config = dict(
    num_hidden_layers=8,
    hidden_size=640,
    num_attention_heads=10,
    num_key_value_heads=5,
    head_dim=64,
    intermediate_size=1728,
    vocab_size=8192,
    hidden_act='swiglu',
    norm='rmsnorm',
    norm_place='pre',
    norm_eps=1e-05,
    positions='rope',
    rope_theta=10000.0,
    rope_fraction=1.0,
    qk_norm=True,
    attn_scale=0.125,
    bias='none',
    tie_word_embeddings=False,
    parallel_block=False,
    init='normal',
    init_std_qkv=0.0178,
    init_std_o=0.0,
    init_std_up=0.0178,
    init_std_down=0.0,
    optimizer='muon_variant',
    learning_rate=0.00213,
    lr_mult_o=1.5,
    lr_mult_down=2.0,
    beta1=0.9,
    lr_head=0.00634,
    max_grad_norm=1.0,
    warmup_steps=0,
    schedule='wsd',
    decay_fraction=0.268,
    decay_shape='linear',
    final_lr_fraction=0.0,
    batch_tokens=131072,
    max_seq_len=512,
    doc_mask=False,
    train_tokens=792000000,
    max_steps=6043,
    dataset='wikipedia_en',
)
Each number is 128 + 24 x the weight over its row's rms, rounded and kept within 0 to 255. Layers, rows and columns count from 0. The size above them is the row's rms in percent of the matrix's.

# layer 5 MLP gate, 1728x640, rms 0.0806, rows 467-521, columns 600-639
size [105 102  96 104  99  96  98  96 103  96  96  95  93 100 104 106 103 116 104 103 101  97  99 101 102 107  96  97 101  98  98 104  89 103 100 107  97  96  99  95  94  97  99 101 101  97  96  94  96 106 106  92  99  99 102]
[[106 115  96 135 132 107 126 157 174 111 103 129 150 107 128 110 142 123 127 143 122 142 156 131 123 102 133 157  82 141 144 172 168 112  81 130 160 135 137 126]
 [140 109 136  99 157 110 124 114 163 102 120 114 106 146 129 135 153 173 109 119 186 144 138 112 136  73  98 146 136 156 145 131 137 143 133 118 151 125 117 137]
 [131 152 133 116 122 148 185 121 115 108 158 119 112 110 135 156 104 151 138 149 131 130 103 135  84 141 134 127 121 141 163 120 126  78 125 124 147 166 119 163]
 [161 150 141 139 142 167 142 107 109 135 101 157 127 108 106 116 137 120 155 135 151 132 145 126 115 126 124 123  98 139 150 132 180 155 141 109 127  96 126  49]
 [ 99 155 152 121 122 160 129 125 127 121 111 145 113 124 179 102 127 138 126 149 127 119 159  97 113  99 138 137 126 143 106 112 125 121  88 119 121 141 118 116]
 [102  96  83 136 140 132 158 133 131 162 148 142 130  92 118 118 182 130 103 125 161 148 114 137 131 137 109 111 112 166 119 164 151 162 123 156 155 124 114 176]
 [116 113 166 129 154 116 146 107 109 138 129 150 110 115 153 130  99  91 109 110  78 126 116 135 143 142  91 134 102 110 138 114 103 136 113 107 133 125 115 150]
 [148 114 182 140 118 119  90 117 138 110 170 167 113 125 131 126 116 137 127 144  77 126 118 138 126  88 173 109 118 139 159 100 145 109 112 132 113 120 147 136]
 [112 133 146 111 163 115 114 100 138 106 167 112 174 121  99 113 117 119 136 158 113 131 114  98 111 129 153 120 139 115 116 133 118 124 109 110 143 158 110 153]
 [164 157 119 180 160 140 137 154 137 138 143 155 117 119 100 172  85 129 113 120 129 117 127 159 177 122 210 130 135 168 114 203 101 119  98 136 117 170 144 145]
 [137 164 111 121 143 114 137  89 122 150 112  90 125 119 130 170 105 106 135 116  97 131  99 145 147 129 142 155 124 138 154 125 104 128 128 171 156 147 129 101]
 [107 103 150 116 127  85 147 122 132  90 104 167  99 146 125 149 102  86 132 116 185 126  98 106 141 152 171 138 139 163  98 141 139 133 108 109 134 194 138 153]
 [121  96 153 150  91  51 134 144 113 153 122 143 121 123  91 165 109 143 143 116 124  85 139 100 142 111 158 177 100 110  70 127 153 144 120 122  89  87 126 144]
 [107 140 121 102 108 115 120 148 112 131 120 179 120 120 115  81 113 144 124 144  70 150 161 132 160 130 148 103 140 153 107 140 135 116 138 113 128 135  84 125]
 [164 117 145 145 113 123 142 138 113 112 136  78 140 168 135 113 117 100 115 110 168 151 118  99  91 134 139 133 127 133 138 117 169  86 146 143 112 136 145 121]
 [114 121 139  87 163 117 142 130 138 152 141 138  72  78 117 171 143 128 101 137 115 129 134 146 117 143 114 140 158 107 130 160 135 146 114 121 104 140 176 119]
 [136 106 123 152  84 113 137 164 138 167 123 135  92 112 111  93  91 137 107 125  84 109 123 110 134  93 146 121 102 150 165 121 108 111  83 145 101 116 137 105]
 [ 96 155 126 145 156  89 125 141  88 175 129 100 102 115 109 101 115  99 101 136 124 135 121 139 145 112 177 116 124 114 135 135 145 117 178 121 112 132 162 135]
 [105 118 107 101 116 162 144 140 135  78 121 148 100 144 124 110 119 138 134 150 102 120 141 141 106 114 142 160  99 120 105 172 122 131 160 105 120 147 117 105]
 [138 105 149 150 128 176 145 140 100  90 179 167 101 122 150 124 136 150  90 132 144 152 152  82 112 114 163 135 142 117 155 148 136 137 151 156 122 106 157 131]
 [ 98 133 161 129 140 130  99 133 159 134 138 189 159 117 153 165 158 120 140 104  98 178 153 109  67 132 138 158 138 140  99 156 138 134 133 147 132 119  99 111]
 [159 105 100 138 128  91 154 143 161 113 157 120 122 150 123 113  94 108 101 129 148 144 130 143 117 132 133 141 102 127 126  93 129 129 170 156  75 172 137 114]
 [122 129 105 104 151 160 120 132 126  91 126 161 101 170 123 144 168 144  90  93 146  90 129 133 126 141 153 145 114 127 113 170 161 121  82  87 129 131 159 116]
 [ 86 124 151  84 163 125 129 122 122 103 161 134 137 113 119  95  83 139 177 133 116 137 149 110 140 114 135 121 112  91 142 160 153 148 126 140 132 118 165 105]
 [153 147 115 137  82  68 140 117 118 147 113 142 155 152  81  86 129 120 100 113  86 117  90 176 116 129 123  99 116  97 165 105 107 116 134 153 142 153 165 124]
 [129  96 135 176 156 167 154 125 106 134 132 127 128  72  73 141  92 130  89 122 137 143 138 153 108 137 145 149 122 127 135 125 138  88 127 103 125  86 153 138]
 [124 124 118 131 132 108 112 167 129 112 157 135 129 136 148 120 110 112 133 130 133 135 149  68 100 134 112 125 160 144 126 169 186 142 124 104 138  85 162 168]
 [151 126 148 106 144 120 140 117 140 104  99  84 130 184 100 118 132 168 157 148 125 147 164 116 158 154 107 152 116 123 113 133 150  95 150 119 107 179 153 101]
 [112 104  99  77 120 142 178 122 130 136  85 147 135 123 112 113 183 132 115 116 149  83 132 144  93 114 154 123 120 106 144 117 160 105  87 118 136 134 117 134]
 [126 129 134 120 121 115 139 182 178 136 110 173 153 128 118 125 136 100 118 116  86 101 124 128 128 147 129 148 131 143 114 121 134 145 104 108 151 117 196 119]
 [130 107  97  83 140 154 137 155 107 133 148 128 128 107 138 136 133 104  96 125 118 168 168 125 114 146 141 136 104 113 170 100  81 125 150  88 151 126 116 167]
 [162 118 118 174 128 124 121 123 126 140 123 110 149 104 134  87 129 140 101 125 131 122 137 158  88 155 175 129 104 125 122 106 120  89  91  88 105 139 110 124]
 [159 119  89 126 128 158 115 117 109  91 105 139  75  79 104  96 128 112 139  90 150  95 111 123 122 113 108 146 143 138 140 144 130 161 147 103 110 152 158 126]
 [217 158 128  87  98 173 108 155 172 115 139 130 120 100 124 135 126 143 144 147 131  85 123 176 145 119 101 114 128 155 155 112 110  95 146 142 140 189 123 143]
 [113 142 161 125 163 135 118 136 140 120 126 147  89  77  93 111  81 127 133 111 124 156 153 139 151 135  76  96 105 139 122 127 115  99 128 115  92 105 120 137]
 [139 175 139 147 123 123 133 125 151 181 126 131 117 138 145 111 140 190 130 138 160 141 126 121 130 170 160 143 113 106 157 150 130 102 178 146 114 115 114 104]
 [156 149 157 115 152 142 107 142 146 111 111 121 147 129 141 147 148 103 128 172 122 130 131 160 141 140 115 168 119 109 139 106 153 138  93 125 125 119 165 124]
 [149 158 111 118 105 116  81 128 119 110 136 106 167  91 180 129 131 138  95 139  78  59 111 133 121 119 173  87 135 142 178  87 103 136 126 117 120  94  90 129]
 [108 136  70 123  82 113 133 143 137 158 141 103 135 161 112  97 158 121  98 118 115 104 130 104 153 201 193 116 145 102 138 107 126 135 117 111 126 151  96 115]
 [133 136 137 118 154  85  94 127 152 112 157 118 142 112  77 138 120 186 112 107 138 169 121 152 150 146 179 114 111  85 109 111 136 104 104 152 106 178 102  89]
 [151 125 152 162 120 118 125 170 114 133 130  83 117  85 110 106 138 103 146  88 117 133 167 118 138 130 128 111 111 139 143 182 123 133 160 132  97 108  92 146]
 [146 120 133 143 163 121 124 161 128  74 166 143 100 131 126 122 123 140 116  98 127 112  86  90 134 126 117 119 132  77 188 144 155  80 128 132 107 152  95 119]
 [153 119 138 121 145 145 142 104 101 109 106 110 126 105 125 104 133 109 125 156 163 123 142 137 106 142 124 121 175  79 139 114 121 119 125 111  99 144 138 155]
 [138 157 162 120 123 141 109 151 106 155  92 147 121 192 134 129 134 106 108 129 117 168 108 112 163 137  96 141 115 120 130 139 136 131 132  84 158 103  96 111]
 [110 133 115 145 153 114 137 121 142 123 134 130 128 108 108 140 133 160 141 124 125 145 137 152 118 136 165 144 101 160 104 130 102 159 141 140 108  73 159  84]
 [ 83 140 123 138 159 112 120 158 131 123 140  88  94 161 117 150  81 109 141 127 134 115 137  76 163 119 155 110 117 122 144 137 151 117 110 120 146  99 103 165]
 [104 144 135 144 110  96 171 149 119 146 138  85 114 148 133 131 136 142 124 103 111 122  94 127 115 129 163 134 145 131 130 140 131 119 125 126 142 114 135 113]
 [156 127 110 129 149 133 131  89 123 120 125 101 148 133 148 147 144 140  86 113  81 131 138 125 137 180 158 133 122 105 122 127 100 104  70  76  92 128  97 139]
 [135 137  96 156 189 156 144 141 136 140 113 156 115 138  86 107 201 132 121  98 136 119 133 133 123 105 110 132 168 146 140 143 126  99 137 149 141 129 115 112]
 [127 145 156 110 145 128 103 143  97 157 146 168 162 161 107 126  98 143  98 133  95 112 102 142 132  86 107  74 106  76 161 163 132 127 122 173 150 107 143 133]
 [107 138 154 116 112 176 123 163 145  95 128 128 103  93  93 124  95 144 107 124 115 121 134 151 128 147 131 117  95 122 125 141 124 171 156 133 125 119 130 123]
 [136 135 129 115 163  97 146 132 138 155 121 128 118 138 168 116  99 131 110 146 108 185 109 140 149 126 128  76  78 118  97 102 147 152  98 126 165  91 124 127]
 [130 114  96 136 147 134 138 170 147 140 111 131 129 118 170 118 137 114 132 121 144 151 127 120 115 131 131 130 143 114 156 156 130 111 136 129 159 119  75 171]
 [127 167 124 112 172 109 110 103 136 106 152 102 182 139  93 130 140 124 111  97 191  98 130  74 141 134  82 135 162 106 112 140 152 187 192 123 104 128  99 114]
 [136 161 124 146 141 113 151 117 123 157 117 151 139 146 129 130  37 154 154 128 138 143  86 100  90 120  95 140 125 143  90 123 109 150 156 101 111  95 152 135]]
# layer 5 MLP up, 1728x640, rms 0.0862, rows 467-520, columns 600-639
size [107  98  95 101 100  96  99  98 103 103  96 101  98 103 102 105 102  91 102 103 101 101  96 101 102 104 100  93  98  97  94 101  92 102  99 104  98 100 101  99  96  97 100 101  98  96 101 100 100 106 107  96 100  99]
[[149 157 152 141 124 102 148 147 145 100 106 121 133  84 128  78 138 114  74 162  95 131  92 127 140 117 136 142 110 138 112 138 114 161  98 107 125  70 108 127]
 [152 136 127 125 170  90 103 125 148 180 141 138 133 120 144 129 140 108 152 171 170 140 100 147  80 144 138 148 133 103 127  92 156 141 118 147 129 137 117 148]
 [125 121 157 159 124  97 131 122 116 126 131 124 137  82 154 132 140 158 138 149 142 140 113 136 100 148  89 117 149 118 131 100  85 128 103 132 134 100  78 118]
 [128 112 162 124 107 125 122 104 148 111 131 115 130 100 131 145 146 158 182 144 135 130 149 152 131 114 108 147 138 109 120 165 109 164 123 101 113 202 136 124]
 [126 128  81 119 178 153 112  98 118  99 163 129 121 121 151 109 119 119 148 116 113 123 129 152 129 131 137 111  86 104 150 145 125 150 158 139 116 140 113  90]
 [138 128 147 105 165 111 122 169 139 112 147 103 160 109 140 136 146 112 115 161 136 120 134 113 134 149  78 125 145 143 121 108 150 125 136 127 140 124 101 121]
 [109 111  99 112 156 112 139 127 105  75 152 120 133 102 116 117 110 135 137 146 155 117  68 111 122  90 136 156 118  90 146 120 124 103  95 120 136 125 173 142]
 [136 109 132 110 119 138 161 131 160 106 123 109 121 122 112 136 106 160 169 169  92  84 134 103 113 118 113 137 104 188 182 188 136 110 130  91 121 135 123  83]
 [134 110 117 135 116 147 116 149 162 147  82 143 142 118 122 129 106 132 130 153 115  94  96 120 130 124 144 114 138 101 118  94 117  98 116 127 149 112 122 114]
 [149 108 142 144 146 116 130 125 117 120  93 106 155 156 132 116 131 150 127 121 118 128 117 145 140 153 145 147 151 108 128 158 134 164 110 122 134 165  93 119]
 [139 155 116 113 106 140  75 150 111 146 156 155  92 146 118 117 134 127 104  92 113  97 124 144 165 130 124 115 141 125 143  66 138 149 132  99  92 128 153 139]
 [144 125 101 119 172 176 132 112 161 163 114 106 134 147 151 101 127 108 170 176  97 155 107 112 126 142 126 155 138 126 151  96 133 170 122  98 135 108 113 148]
 [ 91 173 153 158 144 153 117 120 151 127 134 121 118 144 134 139 106 143 131 135 143 130 133 117 167 166 182  90  88 136 134 137  91 185 110 176 135 146 147 133]
 [125 140 118  99 167 125 152 116 166 124  88 105 150 163 128  94 120 141 118 160 102 172 152 101 136 126 140 132 127 144 131 181 152 145 176 161 139 157 139 143]
 [ 72 118  92 121 150 109 133  96 100 150 119 163 101 152  78  96 118 137 162 156 114 131 125 135 105 120 124 170 133  99 125 105  99  98 109  91  93  95 127  81]
 [117 147 147 106 104 159 132 141 135 136 148 100 130 138 149 156 137 115 145 166 132 124 119  92  96 138 106 101 119 101 111 138 119 132 128 135 117 185 167 156]
 [144 119 141 127 192 122 106 162 134 151 149 108 133 124 115 130 135  99 128 126 145 134 107 156 155 161  98 110 143 148 145 105 114 188 137 180  99 149  82 124]
 [133 111 158 134 121 176 127 100 146 111 145 127  93 105 153 132 169 124 200 128 109 112 161 168 124 145  76 128  95 127 103 145 115 179 125 106 143 151 135 148]
 [118 115 114 156  89  83 129 156 161 130 135 139  83 151 130 153 127  73 149 100 126 121 132 122 173 153  95  83 134 134 155 142  98  94 123 142 133 139 169 134]
 [110 120 129 102 124  91 171 140 122 123 116 117 144 103 162 121 123 129 118 130 158 116 133 107 124 134 122 164  98 122 109 155  93 175 116  82 124  61  93 155]
 [ 91 167 134 130 122 155  96 149 164 103 150 160 129 129 153 153 123 114 130 113 132 161 109 120  95 121 113 149 144 132 102 114 111 149 168 127 102 156  95 151]
 [135 102 136 139 109 149 134  75 121 118 152 170 156 158  59 142 143 145 125 100 129 147 109 123 116 135  70 138 134 140 127 134 118 131 104 133 143 135 153 106]
 [136 123 141 123 153 159 109 158 134 104 106 124 145 126  74 151 124 171 114 141 112 156 114 136 126 164 121 142 141 127 139 193  71 114 135  84 159 160 141 141]
 [ 80 108 103 101  78 133 129 159 124 155 134 130  96 114  95 135 144 176 129 143  96 140 140 149 112 126 163 130 130 134 141 172 121 101 118 184  71 161 156 142]
 [127 123  95 125 118 112 131 138 128 120 111 111 123 106  65 112 135 120 143  99 141 172 127 175 140  86 131 148 122 148 139 118 133 118 144 176 117 127 174 122]
 [ 91 170  62 151 112 137 125 119 143  96 116 126 132  94 185 123  97 107  85 147 155 111 148 144 152 145  98 143 156 155 130 106 152 116 134 133 129 127 133 120]
 [ 98 119 123 155 118 146 137 183 145 125 129 108 137 130 121 127 152 121 120 141 134 130 157 138 159 117  95 116 177 163 124 114 179 145 167 102  99 133  82 100]
 [152 139 116 114 131 148 123 117  95 111 122 116 157 111 128 166 144 152 133  55 156 104 142 136 149 173 144 128  91 128 114  96 151 132 129 150  97 137 201 127]
 [108 146 155 149  98  98 130 141 117 123 104 137 103 107 132 140 103 169 138 115 157 166 133 138 140 145  91 128 130 154 121 135 130 135 183 139 107 116  94 128]
 [156 129 134 126 134 139 103 136 113 197 134 139 146 131 162 120 119 132 175 167 133 130 142 144 151 146 115 123 115 122 172 116 161 134  56 165 162 125  87 109]
 [130 105 124  95 113 116  66 106 117 148 118 153 129 153 150  86 160 140  81 128 115 155 143 123  98 100 129 172 145 117 120 177 121 109 131 115 128 111 118 131]
 [111  90 176 142 150 135 133 124 105 118 107 106 144 167 172 146 113  89 139 159 119 154 106 139 100 164 129 141 163 103 110 137  64 105 134 114 135 166 124 148]
 [102 137 137 102 159 135 116 125 110 124 175 111 142 136 114 114 151 161 144 152 136 108 133 125 162  95 108 114 131 121 168 109 168 163 173  85 113 114 134 143]
 [104 111 131  98 136 122 111 132 129 121  69 173 138 114  88 126 115 128 146 144  81  80 164 137 138 153 218 141 160 145 155 110  92 121 118 167 118 129 185 104]
 [110 121 142 130 106 145 149 159 170 105  61 132 121 104 116 117  73 142 112 126 120 133 155 134 138 106  93  98 100 106  69 154 124 133 159 118  74 139 128 160]
 [ 96 156 151 157 165 140 139 123 142 136 106 137 104 127 108 138 104 178 103 127 149 134 168 143 121 202 170 133 151 142 147 124 138 127 127 105  99 138 128  94]
 [115 114 144 107 116 144 129 130 130 116 108 114 134 111 114 184 136 172 120 116 159  99 163 171 142 140 115 157 138 109 128 129 133 121  88 142 117 153 139 148]
 [108 129  89 119 160 109 102  87  95 132 138 130 126 106 148 113 187 124 110 122 117 122 143 144 138 141 103 102 121 116 147 128 117 142  94 147 121 141 116 140]
 [118 135 152 121 111 117 153 105 154 104 114 101  98 143 148 129 106 116 135 135  85 138 125 119 111 140 135 167  70 133 138 136 116 112 116 113  95 153 168 175]
 [143 130 129  90 113 102 160  88  98 163 120 156 158 144 126 145 151 119  94 136  81 172 152 149 149 153 132 127 120 135 130 117  95 129  98 168 138 120 133 113]
 [146 162 121 129 123  90 163 113 112  93 165 105 108 154 151 121 143 140 120 117 132 193 141 117 160 106 130 102 123 120 139 124 164 110 147 106 108 104 130 101]
 [172 145 160 149 165 132 106 116 157  77 112 121 108 131  93 131 159 150 145  87 144 129 142 132  88  59 148 133 124 148 182 141 145 156 136 150 166 132 121 139]
 [176 170 118 107  96 170 143  97 128 101 192 120 122 142 144 120 140 101 101 126 168 162 136  91 137 138 131  94 136 103  84 143 166 114 105 162 155  89 106 158]
 [155 121 105 140 143 150 119 149 152 192 147 123  99 117 146 102 136 115 108 125 136 139 107 131 122 131 101 151 163 152 118 158 179 159 168 146 129 153 105 134]
 [101 115  75 139 123 156 138 106 140 147  99 104 135 144 127 148 131 118  88 158  99 136 146  87 143 130 107 162  93 145 139 184  97 121 109 135  75 126  88 163]
 [114 123  79 164 106 188 157 124 177 145 104 135 148 103 121 150 115 109 165 132 110 104 114 149 140 123 133 141 150  95 123 190 129 167 161 152 138 153 133 118]
 [124 120 177 155 141 116 177 141 153 127 103 117 133 106 117 143 143 116 115 144 133 103  84 137 122 171 119 152 127 107 122  84 194 141 116 111 100  96 177 127]
 [131 104 124 145  96 114 157 142 115  90 145 137  97 131 112 160 128 130 174 129 117 118 168 146 113  67 116 146 126 162 105 151 112 110 160 112 157 108 142 131]
 [ 94 139 127 135 190 149 170 160 142 141 120 161 102 162 168 142 122 111 111 120 143 123 142  51 164 155 146  79 157 149 108 151 152 125 171 131 149 104 159 159]
 [113 158 112 172 136 118 130 151 156 136  85 119 112 150 160 133  99 114 114 117 111 127 136 134  91 149 124  71 153 134 153 162 113 118 117  70 111 113  99 101]
 [107 133 161 150 169  94 128 172  91 113 169 110 112 129 164 134 172 145 124 147 120 157 107 163 127  79 116 112 153 118 112 122 130 112 147 119 117 153 133  90]
 [138 110 127 104 135  87 103 140 125  90  91 108  98 146 167 136 108 132 106  67 150  92 129 145 106 106 115 116  93  98  91 124 146 179 106 134  74 126  79 121]
 [137 141  98 137 100 138 133 138 151 137 120 115 129 136 142 146 109 160 119 131  86  84 121  82 117 120 128 157 156 124 115 184 129 118 115 105 155 112 145  93]
 [139 143  80  57 131 116 112 141 106 129 103 131 126  70 137 178 137 172 133  87 142 109  95 139 159 130 131 125 131 167 114 164 118 145 130  98 126 126 104 130]]
# layer 5 MLP down (transposed), 1728x640, rms 0.169, rows 467-520, columns 600-639
size [107  99 100  91 105 100 103  99 101 104  97 103  93 105 104 100 101 114 101 101  99  92  97  97 103 104 102  98 102  99  98 103  92 103  85 107 100  96  99 104  97 102  96 105 104  98 102  99 100 109 105  87 103 101]
[[110  84 146 136  79 128 115 114 100  54 100 132 128  90 141 108 136 166 117 110 120 113 118 177 118 132 160  84 152 128  96 143 160 146 124 111 163  94 140 142]
 [130 107 129 121 129  95 105 109 133 126 124 130 133 128 125 137 115 119 145 132 105 101 113 133 136  98  79 159 123 148  92 124 144 115  68 131  98 105 149 109]
 [133 140 152 162  87  89 108 120 127 132 142 107 111 140 135 106 135 108 115 112 116 161  98 189 110 112  96  88 145  90 143 134 127  95  83 156 135 122 158 155]
 [119 162 164 151 102 139 118 149  68 170 155 161 127  93 160  86 173 126 197 125 137 144 113 118 129 126 127 137 135 131 149 136 105 136 161 117 108 145 126 124]
 [179 100 117 152 108 126 115 117 130  80 140 131 107 131 119 124 133 155 187 142 118 177 117 155 163 136 148 137 118  89 114  74 139 141 154 121 109 101 137 127]
 [143 129 137  77 124 140 113 134  59 149 102 151 163 117 174 139 130  88 131 120 107 149 130 158 135 119 122 152 149 105 136 133  81 103 171 109  67 128 154 110]
 [123 136 132  90 106 154 158  93 120 158 122 127  92 104 127  76 121 107 185 159 122 112 102 119 114 153  98 123 137 143 114 112 143 108 111 120 128 140 172 120]
 [113 135 127 130 168 156 130 147 134 118 110 138 131 157 135 109 133 166 111 143  94 119 152 128 140 112 123 135 101 118 135 147 158 101 137 106 151 145 142 153]
 [108 133 151 144 101 116 146 160 174 112 150  95 106 144  98  96 108 130 125 128  66 162 112 119 114 128 142 102  97  65 117 129 176  91 152 155 118 113 131 131]
 [138 135 116 144 102 114 104 135 158  75  73 138 163 143 126 134 127 122 146 155 107 112 153 121 118 162 139 125 134 122 100 117 144 158 103 119 117 132 158 179]
 [120 137 140 137  89 108 136 108 142 155 121 115 139  84 123 156 178 127 139 108 131 137  99 101 113 115 101 145 132 160 102 165  84 110 125 108 101 136 113 127]
 [158 132 111 112 158  94 130 128 163 133 122 163 144 108 151 105 135 126  98 155 150 168 117 147 125  86  98 132 123 108 133 127 156 132 132 146 121 151 122 109]
 [135 150 183 137 148 189  86 140 121 108 138 118  99  61  97 120  93 117 103 103 123 150 114 135 131 123 111 156 109 136 134 160 131 117 117 137  88 126 192 118]
 [116 100 133  95 120 140 125 102 147 176 132 163 113 147  86 150 115  92  99 119  87 141 151  92 127  99 139 121 117 147 154 145 148 129 100 154 122 123 135 168]
 [103  99 109 139 117 116 106 120 124 149 157 168  76 151 124 108 109 136 142 159 119 115 160 157 123  97 169 116 116 139 125 128 130 140 126 104 102 144  72  91]
 [126 135 121  87  99 133 112 155 120  99 166 151 110 108 166 171 120 102 124 171 102 142 133 165 153 102 108 106 131 162 116 128 156 102  84 107  86 116  98 146]
 [155 161 153  69  61 123 105 118 148 170 140 123 136 135 176 159 113 108 179 128 117 161 117 100 125 126 114 128 120 162 131 117 180 111 151 148 115 144 154 152]
 [ 93 144 106 156 148  92 156 154  98 181 131 134 123 116 100  70 129 111 102 135 132 136 102 119 137 113 161 123 129 127 119 118 120 132 122 143  98 112 178 118]
 [118 114 116 128 118 112 129 159 139 128 158 109  88  93  96 137 100 121 157 164 114 119 123 137 129 129 128 186 112 105 139 131 146 104 139 133 102 156 149 122]
 [121 137 141  95  94  81 151 160  97  88 124 114 109 144 143 140 121 135 101 138 111 119 155 100 166 131  89 171  92 133 123 147 149 120 139  84 147 140 148 116]
 [119 123 150 115 154  87 158 164 156 128 152 119 137 146 110 123 148 138 104 104 131 121 140 140  95 163 120 119 132 131 136 119 127 139 145 189 131 108 111 159]
 [ 99  84 134  88 104 183 145  97 105 152 133 141 131 115 101 142 124  75 132 151 102 159 117 103 140 150 104 125 122 118 125 150  87 110 134 152 115 132  90 122]
 [142 115 170 127 112 134 125 155 117 116 132  94 116  85 122 136 156 125  96  65 137 112 112 146  86 134 117 111 138 160 110 138 114 136 135 102 124 138 114 101]
 [108 110 145 139 154 119  93 129 158 130 114 127 128 108  99 142 117 117 133 185 137 103 110 106  89 107 106 115 132 114 177 113 124 136  92 116 107  98 103 111]
 [ 97 142 127 163 135  96 125 109 131 100  75 172 112 142 159 159 127 148 151 143 102 148 159  89 125 147  81  77 109 119 156 143 125 141 129 133 115 137 106 147]
 [120 130 139 141 145 156 124  84 130 151 131 102 111 106 133 117  83 137 105 184 174 117 143 152 138 123 131 122 118 136 119 150 130 108 143 133 129 162 159 139]
 [151 136 119 131 111 127 142 107 113 129 135  96 113 144  87 140 138  92 158 130  86 107 155 154 131 132 119 131 124  82  85 103 102 142 184 119 131 138 150 113]
 [140 137 123 139 111 118  79  62 122  82 152 116  97 162 158 129 146 171 133 148 132 136 152 142  88 147  97 110 152 138 112 115 137 146  97 140 100 173 140 115]
 [ 81 135  99 139 113 195 121 140 160 134  83 118 125 124 103 127 138 126 168 141 109 127 106 157 132 150 104 110 142 114  94 168 124 121 140 129 123  91 206 123]
 [ 78 150 118  93 114 102 119 130 127 161 103 146 151 123 125 174  81 136 142 141  67 105  91 143 118 126 108 122 161 137  70 150 130 154  99  91 153  96 114 134]
 [118 109 142 119 154 115 136  79 140 157  75 142 107 114 160 122 143  99  93 116 121 118 140 149 176 170 125  81 127 150 149  95 108 164 110  80 172 112 111 117]
 [105 113 114 126 129 104 159 107 147  81 125 147 139  85 103 123  97 128 172 137 147 144 117 119 102 116 144 138 179 119 137 113 141 109 111  78 139 132 113 138]
 [107  83 110 113 101 128 154 151 139 126 110 150  92 134 139 155 130 113 119 107 193 120 114 139 151  88  46 117 116 140 110 116  95 126 106 110 184 147 143  62]
 [128 183 173 127 124  79 134 132  74 130 152 151 105 120 143 164  82 104 121 101 130 120 112 124 146 172 174 112 142 153  86 130 118 140 133 101  94 134 118 138]
 [104 142 112 114 123 138  99 118 125 135 152 112 146 144 106 124 137 122 125 143 101 148 137 122 116 154 131 119 124 125  98 137 144 128 101 134 128 118 163 142]
 [133 129 131 111 117 116 172 159 132  91 179 112 146 143 140 120  84 136 116  94 127 107 160  88  93  95 188 126 119 142 118  98 150 129 144 125 144 133 111 115]
 [147 158 109 102 152 183 114 174  71 122  78  81 162 149  86 115 134 110 108 143 105 133 114 145 125 147 113 129 129 110 102 131  99 150 102 120 168 152 109 167]
 [ 98  81 108 144 113 170  88 145 128 133 121 143  96 121 162  75 126 146 136 146 114 152 110 100  99 105 162 169 161 143 139 139 104 108 150 139  76 103 118 122]
 [ 75 164  94 133 118  93 108 119 158  91  95 126 103 175 143  95 133 106 123  81  71 146 131 120 101 122 121 132 106 117  97 117 150 163 117 117 127 138 171 109]
 [142 154  97 103 145 111 119 114 108  98 131 133 144 128 112 146 106 145  98 147  79 156 118 125 149 152 128 146  95  84 140 140 118 138 130 165 122 141 123 158]
 [152  85 131 146 138 139 130 159 137 129 145  83  85 146  73 117 128 128 122 142 106 103 152 154 134 103 138 136 125 129 109 112 162 103 123  89 130 115 100  90]
 [159 101 117 156 117  95 149 117  76 121 159 104 138 138 134 152 137 112 150 134 105 120 104 121  96 101 160 107 105 122 143 104 143 152  88 130 102 107 118 133]
 [137 160 121 129 134 114 127 108 131 112 103 138 135 117 118 136  90 117  89 101 125 127 116 121 115 113 143 115 141 128  92  84 110 114 151 107 125 106 128 110]
 [112 135 151 132 139 129 130 106 140 162 133  78 113 118 149 145 114 161 126 120 140 136 131 176 129 151  96 125 105 142  86  96 164 184  93 112 118 172 105 139]
 [114 116 105 169 138 126 161  91  94 151 147  85 125 113 135 158 141 131 167 179 147 144 103 115 143  78 112  98 117 148 122 113 137 136 119 132 132 153 132 117]
 [107 126  99 164 104 173  91 147 110 141 128 146 132 102 128 148 151  78 110 124 154  78  91 126 120 135 168 138 134 117 153 154 140 171 139 112  98  81 143  92]
 [ 93 107 114 125 126 137 110 147 144 124 101 124 129 143 109 150 121  92 140 125  98 124 163 146 140 142 119 120 140  75 134 156 119 127 141  92 102 153 150 134]
 [151 107 122 156 155 148  92 122 139 140 110 150 129 138  97 100 156 166 154 119 167 118 116 107 167 143 107 130 116 146 105 122 122  86 153 115 151 114 135 145]
 [111 157 132 159 129 139 109 156 138 138 125 136 120 147 131 185 147 105 108 189  74 102 119 131 106 160 127 144 133 168 104  71 150 130 131 144 122 154 190 121]
 [102 143 158 118 165 129  94 138 109 193  80 131 123 127 100 160 140 122 111 149 152 108 147 142  67 113 132 139 127 118 125 142 104 116 135 152  89 113 118 100]
 [129  99 167  54 126 155  64 143 121 162 172 125 136  57 120 137 135 147 159 155 120 125 134 117 159 159 108 138 138 126 127 124 141 126 149 100 171 104  97 136]
 [121 117 159 139 158 122 142 148 147 147 129 171 171 114 116 134 149 125 119 115 151 130 142 136 167 148 155 112 161 142 146 106 115 154 136 150  81 147 134 149]
 [114 156 118 152 127 118 126 120 104 104 161 131 131 102 130 151 147 141 133 116 151  94 125 130 142 112 140 154  98 166 151 120 117 153 171 152 170 133 121 141]
 [142  85 121 118 147 117 124 155 121 159 129  96 132  96 117 163 116 159 145 119 133 101 122 124 141  90 138 176 128 108 127 100 117 143 132 159 141 102  87 121]]